{
  "hidden_size": 256,
  "norm_place": "pre",
  "rope_theta": 10000.0,
  "init": "uniform",
  "lr_head": 0.00983,
  "schedule": "wsd",
  "decay_fraction": 1.0,
  "batch_tokens": 32768,
  "doc_mask": true,
  "dataset": "wikipedia_en"
}
Each number is 200 + 30 x the weight over its row's rms, rounded and kept within 0 to 999. Layers, rows and columns count from 0. The size before them is the row's rms in percent of the matrix's.

# layer 5 attention value, 128x256, rms 0.0606, rows 106-122, columns 128-191
107,188,211,206,198,169,224,229,174,203,145,131,230,237,246,198,209,145,165,164,270,176,187,222,176,175,233,203,225,168,195,254,210,208,219,238,184,228,212,252,172,235,164,216,209,189,217,208,143,201,177,186,198,130,182,207,182,228,183,219,237,244,202,221,239
111,234,226,212,190,180,176,151,193,180,261,164,169,130,212,183,222,172,195,202,186,266,208,180,196,186,241,243,218,179,239,200,204,212,229,200,184,197,156,209,254,286,166,188,208,231,201,167,200,196,201,153,202,168,217,178,171,203,255,272,226,170,198,244,172
100,200,163,191,205,213,223,208,212,191,187,159,170,226,247,222,184,158,254,204,256,246,174,198,203,204,214,148,207,205,235,181,203,192,199,210,221,209,224,169,172,195,162,230,206,217,146,205,216,180,170,204,223,198,228,194,161,250,194,118,131,207,154,184,194
099,221,159,160,211,204,259,201,148,135,260,203,172,222,212,177,151,203,198,207,172,185,165,262,193,233,175,211,206,177,222,195,209,179,195,177,238,148,209,212,166,184,132,210,212,199,203,186,244,184,175,232,196,216,174,182,174,207,212,184,176,165,175,179,233
098,215,224,190,160,201,203,174,202,182,270,225,194,255,201,193,150,141,157,162,208,157,200,198,196,231,210,266,173,176,196,206,237,248,243,226,184,199,186,200,184,184,209,176,166,222,206,193,201,242,228,225,154,196,172,243,197,217,180,194,212,194,224,180,175
106,182,206,177,160,241,201,231,182,192,265,176,175,195,210,158,266,176,169,248,174,201,175,150,235,143,246,198,178,155,225,238,180,200,179,229,211,203,169,173,204,157,158,216,258,207,217,133,243,222,221,205,177,158,250,221,233,173,133,134,193,172,183,218,202
096,189,155,216,153,149,239,228,247,215,218,279,225,232,154,224,196,195,192,188,210,206,203,189,209,258,252,207,179,199,208,236,193,188,197,259,238,174,211,195,205,168,164,174,142,176,190,184,216,187,232,181,149,182,189,231,208,242,161,251,184,203,266,241,221
102,163,229,156,210,227,215,179,165,171,187,207,162,155,187,199,186,210,208,162,178,217,203,172,213,192,214,186,144,155,194,233,142,199,152,238,155,215,217,193,217,152,159,197,196,180,179,251,267,222,208,176,251,235,249,199,213,264,206,219,242,226,217,222,211
099,186,233,158,212,212,190,192,169,242,239,160,177,193,228,184,202,202,202,133,190,199,205,216,215,169,145,216,218,202,186,176,202,178,197,190,172,254,226,188,171,165,148,142,221,194,242,186,199,204,216,159,171,208,219,163,152,170,195,217,217,217,229,261,154
103,142,180,264,232,254,190,218,198,221,220,201,178,205,233,211,197,169,118,206,201,166,261,183,142,173,214,164,259,192,213,204,246,247,184,220,248,168,195,225,220,167,185,201,238,185,251,201,172,167,220,214,207,171,215,168,181,215,137,143,235,148,222,170,233
095,196,160,220,196,204,202,146,217,196,161,178,228,203,215,200,211,217,155,305,173,178,184,219,187,245,146,229,241,223,222,202,171,198,163,166,230,183,207,196,154,186,250,129,161,169,168,184,175,210,227,173,237,179,281,191,181,212,163,130,199,192,209,181,186
104,249,213,235,211,219,231,227,197,193,221,168,225,186,202,198,220,202,204,198,223,205,176,267,199,222,199,204,209,184,182,249,181,210,179,196,194,181,208,214,170,170,198,201,192,172,206,200,173,156,218,217,197,173,236,160,204,168,156,243,194,145,140,178,184
109,168,166,251,221,212,193,188,187,152,228,184,226,180,221,134,215,257,209,251,181,196,171,191,281,136,224,213,186,154,188,244,178,159,183,222,116,211,196,144,193,235,170,196,221,193,205,250,209,180,210,194,165,192,205,180,197,229,262,183,225,168,202,142,230
097,214,212,190,193,215,162,211,208,249,234,171,203,194,212,176,207,179,207,218,187,171,263,160,200,186,122,173,186,193,150,215,227,244,191,195,220,176,153,170,256,171,137,182,174,214,186,187,181,243,210,191,172,246,213,216,192,147,187,211,193,219,194,170,191
101,177,203,195,122,214,167,208,219,162,150,183,167,170,201,183,205,134,201,179,200,226,177,159,248,240,163,201,184,227,236,198,204,226,240,224,162,213,214,175,203,174,198,182,198,167,139,243,213,180,238,169,186,236,227,158,210,218,238,200,226,179,155,258,246
103,158,220,214,218,219,182,163,181,173,207,197,225,220,218,212,152,246,217,192,211,218,232,211,234,165,232,206,186,158,194,235,223,194,235,217,241,221,210,160,216,215,198,164,204,160,144,204,151,154,198,214,200,212,248,219,220,198,170,134,163,224,171,198,207
102,252,251,163,184,231,172,222,167,164,185,198,186,185,195,276,224,168,239,195,197,230,165,221,219,232,217,177,219,212,178,125,226,199,210,185,208,243,184,208,212,173,173,216,249,210,225,154,209,218,125,220,206,218,221,173,201,226,133,177,233,179,180,207,213
# layer 5 attention output (transposed), 256x256, rms 0.538, rows 202-218,234-250, columns 128-191
106,177,205,214,202,160,223,238,215,234,164,174,172,186,141,179,197,200,193,218,217,199,213,221,163,261,241,126,224,226,254,198,167,211,173,247,266,199,209,120,195,187,180,202,174,178,179,236,168,221,206,209,222,253,154,172,199,222,198,182,174,160,214,214,242
116,215,221,193,203,195,198,215,197,164,249,148,200,209,218,233,234,169,216,273,191,174,197,231,217,236,153,166,219,209,173,175,211,186,209,268,242,157,221,199,166,193,237,170,218,216,151,215,224,227,157,188,184,184,206,174,196,217,282,210,221,208,206,184,187
094,179,192,245,233,176,172,245,162,199,180,148,160,265,194,209,226,180,212,184,189,209,165,194,153,214,206,196,219,187,191,192,193,147,209,220,199,264,141,202,205,253,206,156,164,222,240,162,241,210,163,214,191,258,222,202,186,217,210,198,255,181,155,208,288
102,201,213,214,199,181,159,182,255,179,170,248,226,219,250,221,215,210,196,213,235,193,230,217,227,166,163,179,208,217,190,204,180,145,156,201,261,149,175,176,194,177,223,173,203,199,221,179,212,217,185,215,219,269,125,219,196,195,148,174,253,237,208,229,207
100,185,253,194,238,216,196,240,240,186,174,189,230,140,256,188,195,159,171,192,207,200,199,231,197,138,187,222,212,261,277,187,173,224,224,221,270,173,198,243,230,242,203,216,169,254,195,180,231,225,219,185,237,199,249,132,207,182,184,161,222,226,209,192,180
108,191,160,194,236,181,173,233,181,265,215,241,216,240,175,179,193,169,243,210,187,242,227,208,205,224,236,228,221,177,170,191,188,171,221,177,198,156,205,184,223,233,201,203,206,229,220,209,133,216,192,228,229,183,212,203,171,210,186,148,236,222,237,162,238
098,208,225,186,145,203,255,213,157,193,165,204,213,195,181,204,162,195,253,163,205,232,244,191,194,134,167,235,240,128,196,164,196,183,174,148,223,173,184,177,217,199,221,207,182,164,200,175,217,172,235,220,255,166,153,181,197,203,266,235,200,260,198,163,158
100,221,180,231,207,213,186,197,217,226,231,157,187,216,168,227,260,209,250,216,225,155,266,173,186,202,190,207,210,194,225,228,165,172,243,207,227,199,238,225,151,245,141,195,218,209,185,195,171,256,221,203,141,242,239,197,237,156,232,188,215,199,200,170,219
106,157,172,221,232,163,173,165,201,108,226,156,244,190,191,178,198,172,185,210,194,168,242,178,265,208,189,178,224,185,209,212,213,179,171,177,205,158,192,208,194,228,198,206,210,171,196,192,157,168,194,230,203,187,171,198,226,136,154,238,241,271,196,152,184
107,237,205,198,211,201,204,197,223,235,205,187,224,199,209,193,218,253,195,215,164,228,187,212,227,157,225,224,191,194,180,165,217,243,248,186,256,172,204,196,174,212,246,259,137,214,211,168,223,209,167,196,170,184,216,201,180,189,197,167,236,210,214,240,195
097,227,224,161,248,193,223,250,213,132,207,188,233,228,185,161,243,215,191,176,229,180,231,198,219,204,215,179,169,213,216,207,210,183,212,174,219,177,205,230,217,185,171,139,165,237,217,194,165,220,200,247,216,211,171,240,218,193,209,252,226,191,204,237,197
101,168,252,217,205,176,185,193,184,228,216,210,171,201,209,196,228,200,251,227,270,190,218,220,259,169,246,206,224,166,238,157,195,128,212,206,209,192,220,204,181,200,218,212,170,162,233,201,206,200,192,149,170,181,231,173,199,180,218,193,207,195,185,191,226
109,236,227,225,179,213,171,232,212,191,199,210,193,180,229,238,189,209,190,246,196,174,245,232,192,190,192,209,204,217,217,248,156,195,224,234,184,173,218,179,239,150,195,191,209,202,178,242,227,223,199,182,203,192,176,271,189,162,200,124,166,236,258,193,153
104,223,181,241,176,212,219,199,187,191,174,189,220,218,168,153,191,217,190,226,181,189,206,191,210,167,203,211,162,171,235,139,225,152,217,225,224,204,202,228,199,166,218,214,197,207,207,209,220,190,185,189,141,188,209,188,200,250,171,196,212,227,192,168,166
099,270,211,188,179,206,219,180,245,202,184,198,212,252,166,204,222,208,181,214,211,201,160,188,181,185,171,180,187,202,249,226,216,161,261,240,214,204,139,223,223,231,186,201,252,265,221,240,175,161,209,170,122,221,213,230,171,237,234,191,226,224,178,230,203
110,166,203,195,209,178,209,185,152,220,203,186,234,177,210,192,240,177,170,189,190,159,143,212,196,219,168,227,202,154,203,148,199,148,193,153,202,242,290,192,260,202,170,136,172,163,217,192,208,179,206,207,217,200,183,229,228,219,219,216,264,154,203,224,214
101,168,209,196,230,172,163,159,170,161,212,212,226,181,237,212,169,208,184,257,239,222,147,194,188,228,199,189,259,191,188,242,162,219,205,162,171,188,157,142,217,198,132,260,200,184,199,146,273,209,177,148,190,177,176,232,189,174,245,200,216,208,183,198,198
083,198,162,274,186,216,170,210,171,203,199,210,170,176,211,177,189,230,204,231,169,197,231,189,207,189,235,248,176,191,158,200,235,195,170,124,166,201,195,227,231,189,236,149,219,175,263,152,215,165,206,159,176,202,198,165,185,137,210,216,230,194,212,174,219
087,200,222,155,216,203,206,213,183,204,169,246,192,194,183,194,210,206,233,148,265,218,171,218,163,171,216,200,205,192,183,212,218,204,179,109,181,238,153,220,192,206,192,206,198,196,265,189,148,173,192,213,182,224,202,206,208,188,160,153,212,141,179,194,236
095,214,230,174,229,182,205,198,160,194,231,223,208,154,139,206,192,223,207,201,212,217,223,212,236,211,188,202,187,192,239,125,189,228,167,179,174,162,154,186,203,154,223,256,195,205,139,216,150,199,212,169,190,244,179,190,208,194,182,230,205,163,234,209,180
092,203,204,218,198,197,171,237,185,230,214,190,264,208,124,210,244,187,218,190,198,192,227,189,169,217,193,233,206,243,209,214,222,214,222,230,203,267,206,207,214,177,239,240,218,232,194,134,161,197,230,162,228,163,262,207,263,217,267,192,190,245,152,241,202
090,210,148,206,208,168,256,250,187,209,202,244,220,155,184,259,200,197,249,199,188,196,210,225,229,198,179,199,151,212,239,148,158,176,188,186,144,177,161,199,185,176,216,178,213,137,168,222,249,211,218,242,178,228,199,220,222,209,235,201,179,162,153,203,201
087,193,234,262,168,216,226,161,206,162,214,141,174,202,149,189,153,239,227,181,218,132,196,167,165,222,245,191,174,183,217,174,228,224,179,208,179,244,141,206,230,168,196,187,144,166,195,182,191,141,202,160,186,156,242,229,242,192,230,236,244,183,172,168,180
090,200,203,214,269,252,184,184,237,207,181,168,184,213,209,177,177,178,189,193,229,251,202,199,219,209,232,205,209,191,164,170,165,245,153,141,200,245,189,231,244,190,218,153,231,145,193,185,201,192,186,135,184,232,237,237,203,212,181,195,188,190,236,202,234
103,176,199,199,202,193,202,187,208,156,141,170,219,235,152,194,198,230,187,256,170,226,157,214,181,165,163,245,228,187,115,245,206,158,193,203,194,241,155,170,195,243,222,215,212,212,189,212,195,203,191,242,212,197,151,201,158,190,174,174,226,195,175,206,154
088,274,216,185,181,215,214,180,203,215,190,216,225,204,188,160,201,198,223,196,175,241,167,191,194,247,230,224,169,215,193,214,207,162,229,234,220,215,247,193,192,219,115,198,188,183,206,231,218,251,189,191,211,168,195,237,225,252,213,184,195,212,223,165,218
091,199,208,180,178,142,219,192,218,163,175,172,214,222,195,221,200,211,240,225,212,214,166,194,180,197,199,186,153,162,224,183,175,177,184,215,184,207,233,210,207,181,139,232,199,203,209,217,185,211,167,223,184,191,177,229,241,191,224,188,222,243,166,190,162
091,159,210,189,158,264,201,159,151,246,198,224,169,266,174,203,207,159,140,187,188,203,190,181,218,219,202,185,190,186,153,159,220,239,192,261,168,196,195,223,173,259,190,225,208,231,183,211,270,206,201,133,208,196,188,196,172,183,153,230,167,169,119,264,171
089,232,163,223,219,264,195,230,93,186,197,233,223,190,244,219,173,166,203,205,129,238,235,202,153,206,200,206,177,212,204,179,182,202,169,206,169,232,162,227,199,200,173,203,246,210,165,223,276,224,229,177,196,241,160,229,223,256,180,180,195,207,239,188,187
092,237,204,173,242,196,212,163,167,247,202,191,182,211,154,166,223,143,215,164,218,216,231,223,155,188,193,160,191,223,226,173,186,216,156,151,226,189,208,255,179,189,243,183,237,109,158,165,199,156,216,199,208,190,262,160,267,248,201,209,187,183,224,187,233
091,182,185,184,178,176,194,179,208,204,199,218,200,163,207,181,269,199,207,204,267,224,213,141,164,244,185,236,251,204,185,169,218,180,215,186,146,201,268,236,132,187,213,220,190,220,167,246,213,171,164,187,240,144,197,229,185,246,201,197,178,172,199,246,221
092,198,245,207,211,209,185,219,142,217,230,186,219,179,205,159,207,206,221,219,221,165,189,208,217,190,247,209,150,184,152,228,142,202,200,199,181,218,270,195,197,169,237,199,177,205,212,163,219,219,164,174,270,207,213,210,160,224,166,182,231,246,170,186,165
091,236,171,239,183,193,188,210,203,222,174,177,161,220,167,189,183,210,246,224,232,239,312,167,158,162,262,140,190,208,191,183,195,200,170,224,201,184,177,226,231,201,215,217,233,232,204,195,256,211,176,214,232,204,182,182,188,193,191,181,202,228,218,208,215
096,194,211,214,168,184,210,266,186,168,228,168,191,249,212,146,195,218,159,165,195,171,204,234,209,166,167,233,124,190,219,157,183,153,148,224,198,212,147,222,184,196,219,180,177,271,223,208,109,223,258,204,214,149,218,129,233,183,203,235,173,254,207,266,184